Part of a small language model's weights: 8 layers, rotary positions.
Each number is 200 + 20 x the weight over its row's rms, rounded and kept within 0 to 999. Layers, rows and columns count from 0. The size before them is the row's rms in percent of the matrix's.

# down: layer 2 MLP down (transposed), 2368x896, rms 0.0306, rows 777-816, columns 784-839
# gate: layer 2 MLP gate, 2368x896, rms 0.0312, rows 778-817, columns 784-839
# up: layer 2 MLP up, 2368x896, rms 0.0314, rows 778-817, columns 784-839
down777,099,202,209,194,198,179,198,218,186,221,226,176,168,174,258,199,229,189,186,210,180,207,219,192,186,158,209,203,250,229,174,166,236,204,209,185,190,206,204,190,229,177,197,189,195,188,196,198,199,189,180,208,189,173,235,185,219
gate778,098,182,223,179,236,195,172,221,175,204,218,196,182,172,183,194,202,190,194,197,224,193,205,196,209,169,207,200,173,186,204,211,192,160,201,181,184,208,146,220,187,216,198,174,190,180,209,205,225,182,183,211,209,195,233,221,215
up778,099,203,205,214,196,228,196,175,194,222,164,213,212,218,192,198,210,198,181,202,215,159,196,212,172,215,190,214,219,201,176,196,192,222,206,192,195,204,178,192,196,184,182,234,201,206,162,207,202,201,203,209,208,206,158,186,205
down778,102,201,219,192,172,180,193,209,178,175,174,216,230,217,192,212,167,192,197,158,234,169,208,234,169,212,238,218,233,215,200,186,204,184,216,193,195,243,200,188,227,221,178,163,194,164,195,192,199,181,196,187,165,194,198,162,193
gate779,091,169,194,206,176,204,179,209,217,209,190,204,159,185,256,214,177,200,204,161,230,210,194,213,175,230,173,208,219,215,186,193,187,236,214,191,204,240,197,207,199,191,196,210,195,192,204,163,235,221,209,235,229,220,199,192,202
up779,092,182,231,235,165,212,166,204,215,202,228,199,206,189,257,211,156,184,203,181,223,207,196,252,173,221,194,202,232,194,237,169,208,206,211,190,177,211,204,165,190,172,185,232,225,194,198,155,212,204,218,227,188,234,219,191,227
down779,097,169,174,181,195,206,191,209,202,196,200,232,187,199,206,192,201,188,195,234,204,162,179,185,221,256,171,203,224,162,178,180,213,184,197,226,237,201,173,213,195,213,198,225,183,224,218,179,195,223,213,235,208,202,170,231,195
gate780,092,156,204,230,201,242,234,211,208,197,225,205,158,213,201,213,209,226,195,178,204,189,210,225,200,203,232,164,192,177,228,199,186,208,232,213,203,259,189,174,204,210,204,199,250,186,177,217,214,203,219,200,166,222,200,227,176
up780,096,222,203,197,190,189,227,205,183,199,190,195,186,197,197,189,205,181,197,184,207,231,211,199,196,196,182,209,220,216,207,170,211,176,248,212,197,209,188,212,193,169,176,222,209,212,198,203,215,208,213,223,198,206,226,173,194
down780,096,195,174,180,209,197,212,224,178,231,224,225,178,228,203,197,225,191,224,168,228,196,206,229,194,186,199,189,205,193,226,160,197,189,220,223,192,209,219,175,202,183,228,212,221,212,204,167,191,200,199,184,217,214,210,209,192
gate781,093,217,213,205,210,220,185,199,207,215,242,233,187,203,225,189,205,173,195,204,198,196,188,179,193,195,210,239,177,188,200,202,150,209,213,191,219,178,186,189,167,221,223,215,213,192,185,217,186,207,157,186,189,228,206,220,191
up781,090,211,179,223,200,206,188,200,201,193,203,241,205,178,196,196,201,133,191,216,172,195,181,185,181,188,173,202,194,186,209,199,176,202,208,190,196,158,189,197,181,223,225,188,187,165,183,206,174,211,153,186,163,230,192,207,185
down781,096,211,199,202,229,205,193,181,181,162,204,190,219,173,180,206,170,202,187,191,205,168,161,190,193,191,164,237,193,160,217,218,207,184,213,188,182,186,135,190,180,202,213,209,218,186,202,235,209,235,144,199,201,211,205,222,188
gate782,097,186,232,208,191,202,195,220,244,160,205,184,217,210,190,187,226,224,220,202,184,207,216,173,189,170,206,171,180,186,207,199,243,219,162,194,225,223,206,201,209,202,191,205,200,219,163,224,182,184,205,183,175,200,192,207,182
up782,103,174,210,192,192,177,170,227,215,177,219,187,170,210,198,213,222,240,207,230,215,220,198,186,210,196,197,183,221,182,197,207,199,231,204,178,214,207,193,188,180,199,184,216,202,222,220,197,165,184,200,218,207,220,182,226,244
down782,101,202,186,163,159,186,224,180,195,205,218,210,186,213,215,223,230,221,188,211,208,183,181,176,206,183,210,181,200,156,198,205,210,233,223,187,191,188,201,201,191,174,167,205,185,204,227,195,198,220,174,224,167,183,194,172,199
gate783,102,190,213,196,197,211,224,234,219,208,198,198,170,212,179,198,242,177,223,218,222,219,163,219,201,182,198,227,224,202,203,202,214,199,216,145,172,187,186,193,214,205,193,236,227,229,187,238,240,198,189,208,202,236,206,275,196
up783,101,202,196,206,210,226,197,171,225,188,171,205,216,200,206,238,170,192,204,199,208,163,228,191,182,200,164,188,198,194,163,192,213,189,191,210,218,200,242,225,218,182,205,169,198,202,169,200,186,185,214,206,164,231,187,177,182
down783,097,218,227,142,173,230,188,185,191,223,183,156,211,194,199,230,188,195,224,232,189,198,210,184,247,199,199,201,197,218,177,241,193,192,202,201,213,204,224,197,224,208,188,216,186,208,175,211,238,208,223,191,206,207,185,198,187
gate784,091,190,208,171,172,192,223,220,214,166,180,194,170,195,182,174,176,228,192,174,205,174,205,202,218,176,221,193,207,204,199,170,226,186,177,197,180,217,165,195,188,195,197,165,204,226,215,215,203,223,168,212,201,225,213,201,174
up784,095,216,216,168,223,190,192,194,214,212,181,176,197,195,230,202,212,208,191,220,200,250,201,205,185,218,214,221,191,209,217,234,151,214,198,233,190,227,233,217,187,171,206,232,181,178,197,225,199,170,205,170,191,181,188,212,199
down784,095,184,213,184,207,201,180,204,222,196,196,198,247,193,232,167,207,231,214,224,212,179,185,168,164,217,243,224,233,238,153,223,221,179,179,187,181,221,219,216,207,186,194,221,193,238,216,227,210,195,213,191,193,212,202,206,189
gate785,107,173,225,211,215,161,194,181,205,226,183,181,220,226,191,209,208,222,210,222,202,204,215,175,178,244,200,182,204,198,199,219,197,206,221,166,197,172,206,210,216,235,196,232,178,252,191,185,216,204,219,192,232,176,179,210,214
up785,105,203,217,189,214,185,206,183,240,190,176,175,220,220,224,205,198,198,199,211,179,202,207,197,195,213,180,166,230,194,207,194,208,227,171,208,193,220,191,204,208,220,219,195,190,208,196,205,200,201,165,219,172,201,191,181,195
down785,105,217,196,211,222,212,186,204,190,180,213,206,196,206,197,152,200,199,155,206,174,225,206,157,208,204,209,213,220,211,202,157,205,210,204,204,211,154,206,199,183,150,225,183,225,198,201,218,192,190,214,181,200,195,206,201,234
gate786,124,185,183,163,210,192,239,177,169,197,223,226,193,199,210,187,267,183,173,168,183,178,203,174,190,207,192,168,202,154,227,185,190,208,199,193,198,207,199,240,224,233,206,211,185,204,192,193,174,202,214,173,206,203,177,240,184
up786,105,173,188,215,200,193,202,191,192,218,217,201,201,183,214,211,186,244,189,191,176,203,179,203,181,204,213,210,187,198,206,188,231,220,221,184,227,207,206,215,223,195,237,193,197,177,190,220,186,195,173,225,188,216,224,183,190
down786,108,172,217,220,234,176,201,212,205,202,172,182,205,207,171,196,212,197,197,163,191,159,185,200,194,180,195,216,207,181,204,211,207,256,158,215,227,183,181,229,179,203,192,189,204,172,220,213,181,215,206,224,192,171,201,217,187
gate787,084,238,214,195,166,206,213,219,197,215,169,250,235,183,199,210,189,223,212,197,193,200,172,161,193,195,191,219,180,176,191,231,194,218,213,201,221,203,205,187,214,220,210,211,210,152,183,210,252,224,221,174,185,217,204,201,186
up787,088,171,179,206,225,173,185,186,208,205,242,179,181,238,188,209,198,148,201,174,216,200,209,219,204,210,203,194,219,210,217,168,216,192,200,213,207,186,201,241,189,198,221,183,210,247,189,210,162,199,170,215,224,208,167,205,238
down787,091,209,154,224,165,226,217,187,222,159,187,192,206,213,183,202,231,258,181,216,250,189,227,211,193,206,181,225,223,200,191,212,223,206,210,209,195,169,213,210,203,225,192,196,204,237,208,174,193,189,214,188,181,176,219,219,214
gate788,109,202,212,200,174,167,209,220,200,173,217,218,217,191,190,218,183,194,205,186,192,235,200,224,175,178,204,190,228,183,243,211,213,204,212,222,197,191,187,220,193,184,224,198,189,230,223,200,192,194,214,215,158,214,212,190,158
up788,116,226,207,188,184,215,193,180,198,184,187,196,235,193,204,196,176,182,187,192,246,230,201,180,184,215,215,202,242,221,199,190,195,229,211,191,210,220,192,207,189,185,229,182,184,187,230,220,186,215,192,188,214,213,189,192,187
down788,105,177,191,215,206,205,198,241,205,246,210,252,200,162,202,187,192,222,182,219,216,219,165,186,175,179,221,158,228,181,223,199,203,221,213,203,263,206,239,207,198,186,176,177,230,196,211,229,218,230,231,212,214,219,207,157,203
gate789,098,191,215,169,184,223,180,203,183,195,197,215,154,182,203,189,190,226,224,212,195,200,195,212,200,179,193,199,215,196,206,203,193,164,187,217,191,240,201,200,192,211,215,191,198,202,238,179,189,219,199,194,202,163,217,237,214
up789,102,201,177,212,212,195,154,184,228,211,232,154,196,192,209,227,201,168,153,186,183,184,207,182,234,191,199,178,192,189,203,173,205,241,183,174,209,166,188,228,209,231,186,207,169,221,205,202,184,219,208,204,176,225,175,214,193
down789,100,171,223,212,216,214,179,187,218,197,202,203,213,161,176,182,221,209,177,246,195,204,191,231,218,207,199,199,196,203,198,198,249,204,174,222,194,209,175,170,218,227,195,232,202,251,216,182,229,184,177,191,243,187,198,191,192
gate790,111,219,193,173,224,212,216,220,237,207,207,235,208,209,176,194,173,192,194,238,167,217,190,194,209,198,231,193,190,189,220,217,162,169,186,206,191,226,169,214,222,206,222,197,185,199,174,206,184,202,170,200,225,202,195,185,179
up790,111,202,184,220,202,189,190,195,222,209,192,215,195,195,195,201,173,183,176,188,182,208,216,182,187,204,210,192,237,210,239,214,181,189,162,193,190,247,188,202,203,239,198,205,199,179,217,199,222,212,205,202,169,199,197,184,191
down790,101,244,159,177,172,230,224,178,210,233,162,191,230,219,181,162,205,222,208,210,178,183,185,205,183,167,189,205,201,195,172,200,168,202,182,200,232,213,237,190,223,201,172,208,202,214,216,166,224,192,179,183,223,188,201,203,215
gate791,117,186,209,205,182,150,152,176,183,191,176,199,206,206,174,198,199,186,203,194,149,217,205,203,194,201,194,220,200,211,197,213,202,246,179,201,187,171,190,244,216,209,177,189,234,185,157,205,207,213,174,225,197,178,195,211,212
up791,111,202,205,244,201,178,196,199,165,172,210,172,194,200,212,175,194,165,150,234,183,225,203,244,193,208,186,224,199,176,190,193,207,182,240,192,180,223,204,238,186,178,187,180,212,183,210,168,221,254,187,195,216,180,163,203,209
down791,110,224,218,184,210,174,157,206,194,218,229,158,191,187,180,205,199,184,155,213,181,222,245,226,217,209,189,208,229,223,203,217,189,216,245,205,177,194,161,182,164,170,222,210,183,186,165,183,224,183,220,220,210,213,161,224,212
gate792,096,185,194,186,167,215,206,251,152,168,206,234,212,205,205,191,204,216,232,199,174,214,194,221,197,226,188,232,191,152,248,187,191,204,227,183,192,182,169,178,180,210,213,228,165,182,200,169,210,195,194,218,179,227,207,196,187
up792,105,178,202,170,205,200,210,208,169,207,206,172,227,226,184,184,198,194,202,197,219,203,197,200,186,183,212,186,193,171,230,194,194,223,201,201,234,199,197,178,197,193,234,205,194,164,182,196,184,201,194,237,199,170,228,195,177
down792,100,236,213,193,213,243,196,198,211,224,193,176,243,201,191,218,188,206,168,175,194,218,218,197,222,186,184,208,182,222,222,214,224,197,230,183,179,197,189,230,192,179,231,208,186,223,188,235,219,220,207,196,212,218,231,178,177
gate793,093,177,193,179,187,226,167,184,217,177,207,177,208,193,201,204,197,215,181,207,187,206,184,238,213,197,198,223,198,237,198,186,228,223,214,225,175,191,205,213,209,175,202,193,207,196,198,214,183,212,202,169,173,218,218,214,200
up793,088,193,184,201,175,190,153,197,202,189,184,162,198,177,192,234,194,217,202,184,181,189,195,211,218,184,179,215,220,237,179,233,215,232,198,236,179,214,249,180,227,206,207,231,160,211,203,250,195,220,195,175,185,233,181,216,182
down793,096,190,184,180,176,228,176,192,209,174,204,196,198,192,202,202,199,215,182,194,218,188,210,210,190,214,219,197,210,201,198,169,216,209,189,202,198,192,203,219,206,163,222,210,194,166,192,189,209,188,218,226,170,201,179,206,174
gate794,096,195,201,233,206,169,213,188,212,207,159,213,174,228,191,212,190,208,188,178,200,210,243,224,175,224,235,216,168,235,178,198,209,217,177,176,217,208,169,210,194,223,208,187,224,209,199,231,213,201,146,191,221,163,196,206,196
up794,098,183,211,160,217,238,168,206,205,186,203,222,197,194,208,191,227,218,230,219,195,196,195,215,211,190,170,194,207,196,189,180,199,182,193,238,187,196,237,181,202,205,198,220,189,198,180,169,189,204,244,201,172,224,193,189,223
down794,096,159,205,220,173,195,199,208,156,255,189,204,194,212,231,187,188,223,214,199,192,187,195,189,161,194,188,202,209,194,179,220,202,188,169,211,208,223,232,222,246,217,193,221,274,201,207,197,187,185,203,221,192,175,184,185,226
gate795,092,175,220,181,192,200,192,170,177,202,191,213,197,175,189,163,203,182,205,226,215,232,196,193,229,185,227,201,216,185,203,216,206,208,198,214,223,207,237,218,246,228,201,189,203,171,182,189,220,219,203,192,208,183,202,207,236
up795,097,162,202,208,172,184,181,216,209,209,214,220,188,198,161,184,237,199,161,201,197,201,191,207,214,198,198,203,183,163,199,181,214,171,214,204,210,194,226,244,221,200,174,203,197,170,214,166,176,194,235,190,187,219,213,257,205
down795,097,196,197,176,157,227,233,201,215,180,217,211,193,190,202,213,195,195,204,188,248,195,223,242,239,213,216,184,215,176,198,204,210,165,198,199,177,179,183,195,239,203,203,202,227,208,178,202,195,173,180,188,198,202,221,186,170
gate796,107,171,189,187,197,221,192,221,198,182,196,222,221,178,234,193,212,201,183,189,212,179,214,237,203,221,184,205,162,158,182,177,197,235,199,201,214,198,203,206,179,226,207,219,212,182,196,223,183,208,162,168,205,208,179,193,236
up796,107,183,178,172,191,190,174,166,189,184,216,189,186,192,184,207,220,167,172,212,244,166,215,206,189,156,204,214,193,164,210,196,202,226,225,189,211,197,238,222,173,186,201,221,189,209,204,195,205,245,188,196,194,221,184,207,197
down796,109,197,209,179,189,217,203,180,192,203,172,213,193,203,186,198,191,184,196,209,204,205,181,181,184,215,202,214,285,208,193,218,206,226,213,186,175,171,204,185,222,186,183,200,204,161,194,204,175,206,170,185,183,196,196,176,192
gate797,093,199,186,199,170,210,210,195,209,188,202,184,207,213,210,197,165,191,188,230,209,237,221,203,204,198,170,201,164,237,206,165,203,221,222,213,195,197,210,209,191,207,193,190,172,198,207,220,217,196,201,183,205,176,205,210,172
up797,089,196,209,212,182,204,191,188,213,187,212,195,218,239,184,176,166,177,211,210,210,191,222,154,207,204,220,205,188,190,221,191,195,207,228,218,205,185,196,209,218,199,182,226,166,226,164,215,220,164,219,163,183,169,188,213,204
down797,094,201,186,218,169,198,202,251,204,233,198,198,200,210,231,195,181,222,191,227,231,206,226,206,220,190,175,189,153,223,193,186,180,213,196,226,180,191,176,195,187,168,172,198,186,200,177,203,193,220,194,200,230,215,171,209,197
gate798,109,182,202,227,205,197,186,198,201,211,185,239,192,175,225,168,207,167,219,200,220,196,160,201,200,213,238,211,241,194,168,195,198,172,197,213,207,180,213,167,207,209,206,226,201,212,206,222,200,243,236,250,185,198,207,164,212
up798,101,193,251,201,201,184,204,201,206,205,212,203,209,184,203,209,184,194,189,188,182,180,250,178,169,194,211,197,205,167,219,169,227,222,191,204,206,220,205,215,229,217,200,176,222,173,189,185,183,179,165,144,179,214,173,240,218
down798,105,200,193,218,220,183,237,152,238,211,190,197,209,200,175,169,201,194,178,216,170,215,166,207,190,182,224,191,194,181,218,220,203,197,210,214,215,241,195,183,223,185,205,211,207,200,190,192,206,215,233,195,236,186,209,226,197
gate799,103,229,195,177,193,196,211,194,233,209,165,218,202,174,211,211,207,180,215,194,195,218,193,196,247,167,212,218,237,201,199,212,182,187,188,196,196,212,187,207,185,235,193,194,177,193,171,226,206,195,198,186,207,239,201,248,237
up799,105,204,215,174,201,202,217,209,199,186,162,166,202,191,199,179,211,193,218,216,211,195,196,190,189,215,212,217,210,203,207,185,217,200,200,197,214,184,215,193,187,200,211,195,171,197,169,193,188,227,221,183,216,244,224,170,179
down799,104,206,171,175,199,195,165,179,164,206,187,156,205,195,171,214,182,242,198,193,194,213,191,179,190,211,202,196,203,209,217,185,215,194,196,182,195,176,198,171,169,190,171,223,166,221,202,220,219,225,186,210,209,169,187,211,186
gate800,097,228,202,204,221,193,191,176,225,194,231,210,177,210,212,204,186,213,189,203,234,198,211,195,230,252,228,186,199,189,199,198,215,186,213,171,232,214,157,190,190,254,180,183,193,201,198,181,236,181,205,190,184,192,165,172,165
up800,094,209,200,231,226,212,193,213,212,220,247,222,204,216,188,192,191,215,204,176,206,237,190,195,205,187,208,177,221,233,207,169,196,229,244,198,215,221,207,242,205,168,213,186,180,205,205,230,168,178,180,172,222,186,195,208,236
down800,099,205,175,180,190,180,199,242,210,203,213,211,207,191,201,170,212,223,218,193,187,170,173,208,189,217,200,203,209,203,174,230,206,190,187,209,201,222,205,186,231,225,175,201,195,220,194,203,159,179,205,193,176,194,184,206,207
gate801,097,198,187,193,144,162,167,186,185,176,170,191,231,208,169,186,154,207,182,192,208,224,203,205,258,231,212,215,197,201,201,208,177,213,182,210,179,193,165,205,227,226,194,202,206,213,187,215,201,179,203,169,180,182,221,218,217
up801,109,181,182,212,138,187,175,187,188,191,164,209,213,201,175,206,177,203,189,229,215,200,205,190,233,222,243,218,201,190,208,181,183,236,159,177,210,191,192,218,220,211,196,186,197,211,185,231,217,160,191,172,212,177,195,235,208
down801,102,188,192,174,195,171,197,209,205,188,207,199,209,193,210,207,212,157,187,224,198,227,171,193,195,212,178,184,198,232,166,209,214,171,205,203,201,166,205,174,197,197,193,221,228,131,163,202,188,134,181,184,194,212,211,172,176
gate802,096,195,187,193,206,220,232,224,216,190,189,187,182,246,200,193,160,207,208,228,249,217,181,202,199,225,195,194,168,231,215,210,225,219,185,169,205,214,218,231,218,190,165,215,209,191,211,213,229,227,196,201,202,198,226,211,200
up802,098,200,209,179,216,186,173,191,196,215,192,221,173,205,205,203,152,179,214,205,213,231,178,217,249,221,200,209,199,202,180,206,200,234,214,191,246,228,201,222,181,193,200,210,240,217,219,183,203,227,172,198,217,180,214,232,218
down802,089,173,174,198,190,222,188,196,223,220,226,170,184,210,201,196,145,198,199,175,202,237,201,187,190,201,249,180,193,240,170,173,184,228,202,193,209,188,187,221,193,179,192,260,214,165,179,203,174,216,177,213,221,203,214,208,166
gate803,093,187,222,163,207,208,212,213,178,225,207,198,218,207,193,200,259,187,194,218,198,186,212,192,186,215,203,172,200,226,222,199,217,241,229,183,207,209,206,208,160,200,188,209,213,177,205,235,181,222,195,187,200,199,211,197,202
up803,090,177,215,176,217,234,204,189,189,227,175,171,234,212,168,195,225,197,183,187,195,197,196,199,189,209,207,203,173,183,217,177,221,225,211,193,226,207,190,220,187,214,191,195,193,169,213,213,214,237,240,194,178,206,196,193,190
down803,092,172,234,215,177,212,220,227,215,179,204,206,184,196,216,198,239,202,216,177,193,183,204,201,206,199,172,196,223,230,221,216,217,186,163,167,180,193,199,202,171,198,178,189,207,214,172,192,213,188,171,185,195,192,246,170,211
gate804,096,204,194,204,220,197,209,222,189,169,189,186,207,167,216,171,208,223,238,202,220,206,200,218,188,206,205,187,191,192,204,206,203,211,220,208,223,234,203,217,241,190,164,206,225,219,222,168,180,244,180,203,199,231,226,207,182
up804,096,197,203,191,174,170,208,197,175,240,222,212,214,241,184,204,184,192,165,185,193,205,204,190,200,201,218,220,203,196,200,176,203,210,187,199,202,178,204,197,168,199,232,204,169,185,193,221,198,154,196,192,207,170,200,221,221
down804,095,230,195,193,207,226,176,211,230,166,218,201,198,226,178,201,181,220,189,204,218,184,190,182,162,217,207,181,221,190,174,228,217,189,170,205,205,200,208,239,182,218,173,233,230,215,178,217,202,213,218,211,180,214,169,208,205
gate805,093,201,218,198,198,180,211,228,230,178,221,193,167,181,203,227,197,245,202,222,181,182,215,194,203,181,217,215,189,222,197,190,205,203,208,193,190,199,235,254,201,214,192,141,154,231,193,207,216,182,222,213,240,196,246,211,219
up805,099,226,197,223,173,189,222,202,233,172,194,197,218,188,217,219,189,214,214,216,168,207,167,221,241,200,188,227,206,211,213,211,221,220,201,192,202,167,193,203,165,194,227,165,203,193,189,241,198,219,205,191,197,211,245,226,216
down805,099,255,212,173,219,219,202,200,167,211,159,183,175,207,208,180,229,175,219,205,175,202,206,224,206,188,215,209,187,234,185,176,171,207,196,181,161,202,229,201,187,159,203,205,172,173,214,171,210,210,189,215,184,223,185,203,207
gate806,094,226,175,193,189,219,196,222,209,200,200,224,203,206,154,191,208,171,196,212,221,210,181,153,212,204,221,195,209,168,178,197,198,220,200,183,191,199,214,196,173,194,177,211,214,221,203,161,197,196,217,182,189,206,224,167,212
up806,087,188,212,227,201,175,196,168,185,195,209,185,182,201,241,220,194,200,182,191,206,208,218,234,199,197,181,209,185,209,221,214,183,178,225,193,213,214,183,191,238,224,195,195,198,217,203,189,204,212,162,188,210,234,179,230,205
down806,093,165,222,196,197,157,208,194,190,185,217,174,197,176,179,194,217,203,215,212,173,174,207,214,217,217,197,171,160,224,231,203,221,164,180,216,188,138,227,220,220,221,192,205,190,232,202,212,196,202,158,220,199,266,181,191,222
gate807,094,195,195,200,210,187,200,212,208,202,204,209,177,212,215,194,202,189,187,195,218,208,246,172,191,209,220,204,157,206,214,191,244,194,196,175,225,209,182,205,203,251,192,204,185,198,180,208,189,237,203,222,198,220,171,158,195
up807,092,206,237,203,180,224,189,208,197,179,202,188,212,204,174,205,181,173,200,216,197,220,193,213,192,210,176,205,246,218,194,201,189,203,190,196,187,184,202,206,200,180,222,190,225,218,208,190,191,198,193,170,195,188,205,202,205
down807,095,226,237,162,248,206,207,190,179,193,183,197,197,175,204,214,207,205,229,220,215,191,203,210,174,186,190,198,236,148,194,217,210,184,201,196,196,216,201,190,202,207,195,166,174,217,198,158,205,206,181,187,220,199,178,199,185
gate808,092,176,210,222,188,225,182,162,192,159,233,206,197,168,206,220,210,233,222,216,194,200,213,193,216,218,227,206,205,177,213,186,183,217,207,204,223,187,198,210,185,199,172,202,214,188,203,206,221,181,205,223,188,176,196,217,209
up808,096,191,194,221,233,244,199,169,204,193,207,205,187,145,240,208,180,217,192,220,200,206,188,204,235,190,228,232,181,189,195,197,157,219,219,198,205,176,208,191,209,213,212,208,204,207,196,208,225,196,201,180,184,193,209,206,215
down808,097,181,209,211,193,170,155,210,179,224,236,234,203,174,212,152,221,154,228,216,160,238,168,223,212,214,214,216,210,217,214,178,204,199,188,173,156,187,193,188,178,197,187,196,189,145,207,217,188,157,189,196,192,214,199,171,207
gate809,107,219,159,219,181,173,193,181,190,209,180,179,200,235,180,195,234,218,218,205,216,207,218,214,189,179,209,227,190,183,205,193,176,171,190,173,154,200,164,196,224,227,218,188,189,214,210,188,169,202,178,230,195,211,192,184,202
up809,101,194,242,210,220,198,196,211,174,192,216,178,200,171,241,171,201,196,177,211,198,226,192,211,216,162,201,183,188,174,206,209,218,253,218,203,220,207,190,194,174,185,203,208,184,172,167,197,230,189,192,176,209,224,202,215,205
down809,103,196,170,157,213,167,210,197,214,246,167,218,202,172,207,183,194,216,191,219,233,208,241,182,199,195,208,211,213,186,176,229,213,214,208,194,221,204,170,195,188,195,215,229,237,197,213,178,219,183,226,185,180,211,191,211,193
gate810,095,198,180,205,216,237,188,221,216,186,176,181,230,203,213,184,170,172,202,187,217,203,213,200,179,193,195,185,162,216,179,197,221,164,238,216,252,168,223,155,202,190,177,249,186,201,223,203,219,213,178,226,223,205,177,187,169
up810,100,204,207,213,206,196,185,219,222,194,178,179,169,208,220,196,157,167,186,206,220,212,204,212,170,199,185,197,200,239,192,177,237,178,226,198,214,202,216,193,213,179,203,241,206,208,241,178,219,177,221,226,196,192,204,174,184
down810,097,199,183,198,194,181,223,224,201,224,164,186,185,233,224,215,207,199,166,208,210,213,200,210,236,200,209,188,179,231,220,209,197,197,189,210,196,214,186,164,213,164,193,268,153,205,185,238,200,193,193,209,227,176,221,175,223
gate811,105,190,217,218,201,189,205,213,188,184,182,197,182,161,200,171,183,197,235,182,190,194,226,232,209,217,201,206,215,180,203,201,213,209,203,218,194,204,203,211,219,201,216,196,183,204,184,193,165,221,211,235,204,177,181,199,210
up811,097,222,145,216,209,206,207,234,152,217,192,202,205,185,181,196,210,197,234,190,204,198,208,225,187,218,193,196,184,159,220,224,219,192,197,184,187,198,221,250,187,191,233,195,224,222,231,203,176,164,195,152,203,203,168,227,188
down811,100,194,149,191,208,201,198,212,174,211,215,206,257,207,209,178,206,218,223,230,182,204,214,210,190,192,174,197,159,217,202,203,178,196,171,217,192,178,241,193,201,208,196,195,199,206,176,190,211,192,180,168,203,195,203,208,205
gate812,096,226,154,201,192,198,218,194,214,188,169,207,212,192,227,199,167,184,217,201,200,254,180,214,227,196,240,221,205,212,203,163,158,191,218,210,197,187,214,192,216,178,196,191,233,193,210,187,219,210,213,213,161,197,177,186,175
up812,095,192,137,196,170,208,213,202,243,187,195,229,216,196,227,208,171,194,210,205,224,229,181,230,194,219,210,248,216,200,227,187,191,202,190,225,233,174,203,202,221,199,205,194,213,197,189,204,235,207,202,213,184,178,173,213,126
down812,098,210,154,230,188,229,178,186,197,182,204,213,205,214,189,185,200,202,156,194,225,199,180,229,179,209,230,227,201,202,176,198,218,170,205,245,202,204,202,217,204,162,201,199,194,167,173,193,214,176,196,181,207,192,209,160,202
gate813,096,201,183,185,189,211,188,205,235,224,190,187,186,220,187,197,199,198,196,219,223,192,191,199,194,209,217,198,208,205,180,185,209,205,178,199,182,189,171,211,204,196,193,191,196,200,173,205,205,176,192,219,232,200,196,207,177
up813,099,184,215,182,184,215,198,192,218,204,191,167,167,207,203,193,202,200,223,214,229,194,197,219,185,177,214,223,203,183,182,213,221,219,166,183,204,199,201,206,178,208,195,203,214,206,191,205,171,185,232,206,226,214,196,215,194
down813,098,191,201,159,218,198,186,234,211,205,172,239,200,256,267,217,182,219,201,184,181,172,191,202,154,195,233,166,172,218,208,194,214,154,205,185,185,178,175,197,189,208,200,228,220,230,187,221,196,192,199,202,196,183,165,188,186
gate814,101,179,224,237,184,198,186,218,211,192,189,214,185,249,207,198,229,187,189,194,213,178,202,185,216,204,175,219,203,178,200,214,182,188,196,191,185,248,159,195,234,164,214,197,209,214,177,201,204,200,216,236,196,217,183,208,184
up814,096,178,198,176,196,197,223,173,189,185,199,216,234,207,214,211,210,216,182,202,178,183,189,172,192,234,211,179,197,243,231,195,188,182,175,221,236,170,214,196,179,224,222,199,172,212,237,214,204,213,194,179,176,215,202,189,211
down814,101,214,204,203,171,177,201,220,199,217,229,169,187,203,202,204,214,225,226,165,200,201,216,234,204,204,237,217,183,211,219,236,195,192,168,177,182,218,189,202,208,220,201,209,212,170,184,252,154,170,190,215,195,218,209,167,194
gate815,094,241,143,207,192,204,218,218,163,228,207,181,215,190,190,197,196,239,187,184,220,201,208,186,201,182,177,188,195,190,203,177,198,213,173,195,185,207,181,171,167,232,206,201,217,178,201,203,187,226,224,188,214,192,195,220,203
up815,087,221,197,243,219,157,219,209,166,217,223,219,189,203,176,212,213,280,163,183,229,176,197,218,205,196,187,223,204,208,194,192,229,187,173,206,218,224,195,208,201,241,193,212,213,199,216,209,197,189,206,200,224,203,238,225,242
down815,096,195,175,197,234,218,191,202,221,198,210,184,197,202,176,240,173,207,205,168,230,174,168,207,210,187,205,169,184,206,179,203,212,202,199,208,183,195,221,206,187,198,184,200,191,237,194,198,218,191,207,185,231,180,187,209,193
gate816,102,207,171,201,199,206,213,196,215,152,195,175,202,189,190,224,160,186,223,218,184,199,229,182,231,205,187,231,220,191,154,245,215,187,173,187,190,214,172,168,187,200,211,217,222,212,190,227,198,211,243,187,170,165,192,204,221
up816,105,208,209,213,173,199,161,178,185,207,218,185,211,208,200,194,211,209,183,217,223,210,186,235,212,213,227,201,200,193,235,188,211,226,204,184,203,185,213,193,195,204,227,190,198,205,225,223,205,196,207,219,190,232,234,201,198
down816,102,195,203,184,217,196,187,205,181,171,215,187,185,196,186,190,175,220,171,207,198,225,227,188,172,182,215,203,216,209,194,208,195,216,208,223,202,182,194,184,208,196,211,168,202,136,188,212,197,222,182,211,174,197,219,196,210
gate817,101,224,187,170,194,191,194,202,205,192,200,238,204,213,193,219,204,223,220,192,231,165,203,216,185,207,184,189,208,182,217,226,222,195,190,211,210,199,204,230,170,192,187,206,147,195,251,243,242,201,215,181,187,225,165,228,213
up817,093,243,202,192,172,186,188,214,172,194,215,204,167,200,195,223,209,225,224,207,214,167,220,201,184,200,172,194,240,198,213,189,205,184,202,199,235,182,169,189,178,205,181,183,161,214,232,235,263,217,203,179,217,215,186,265,206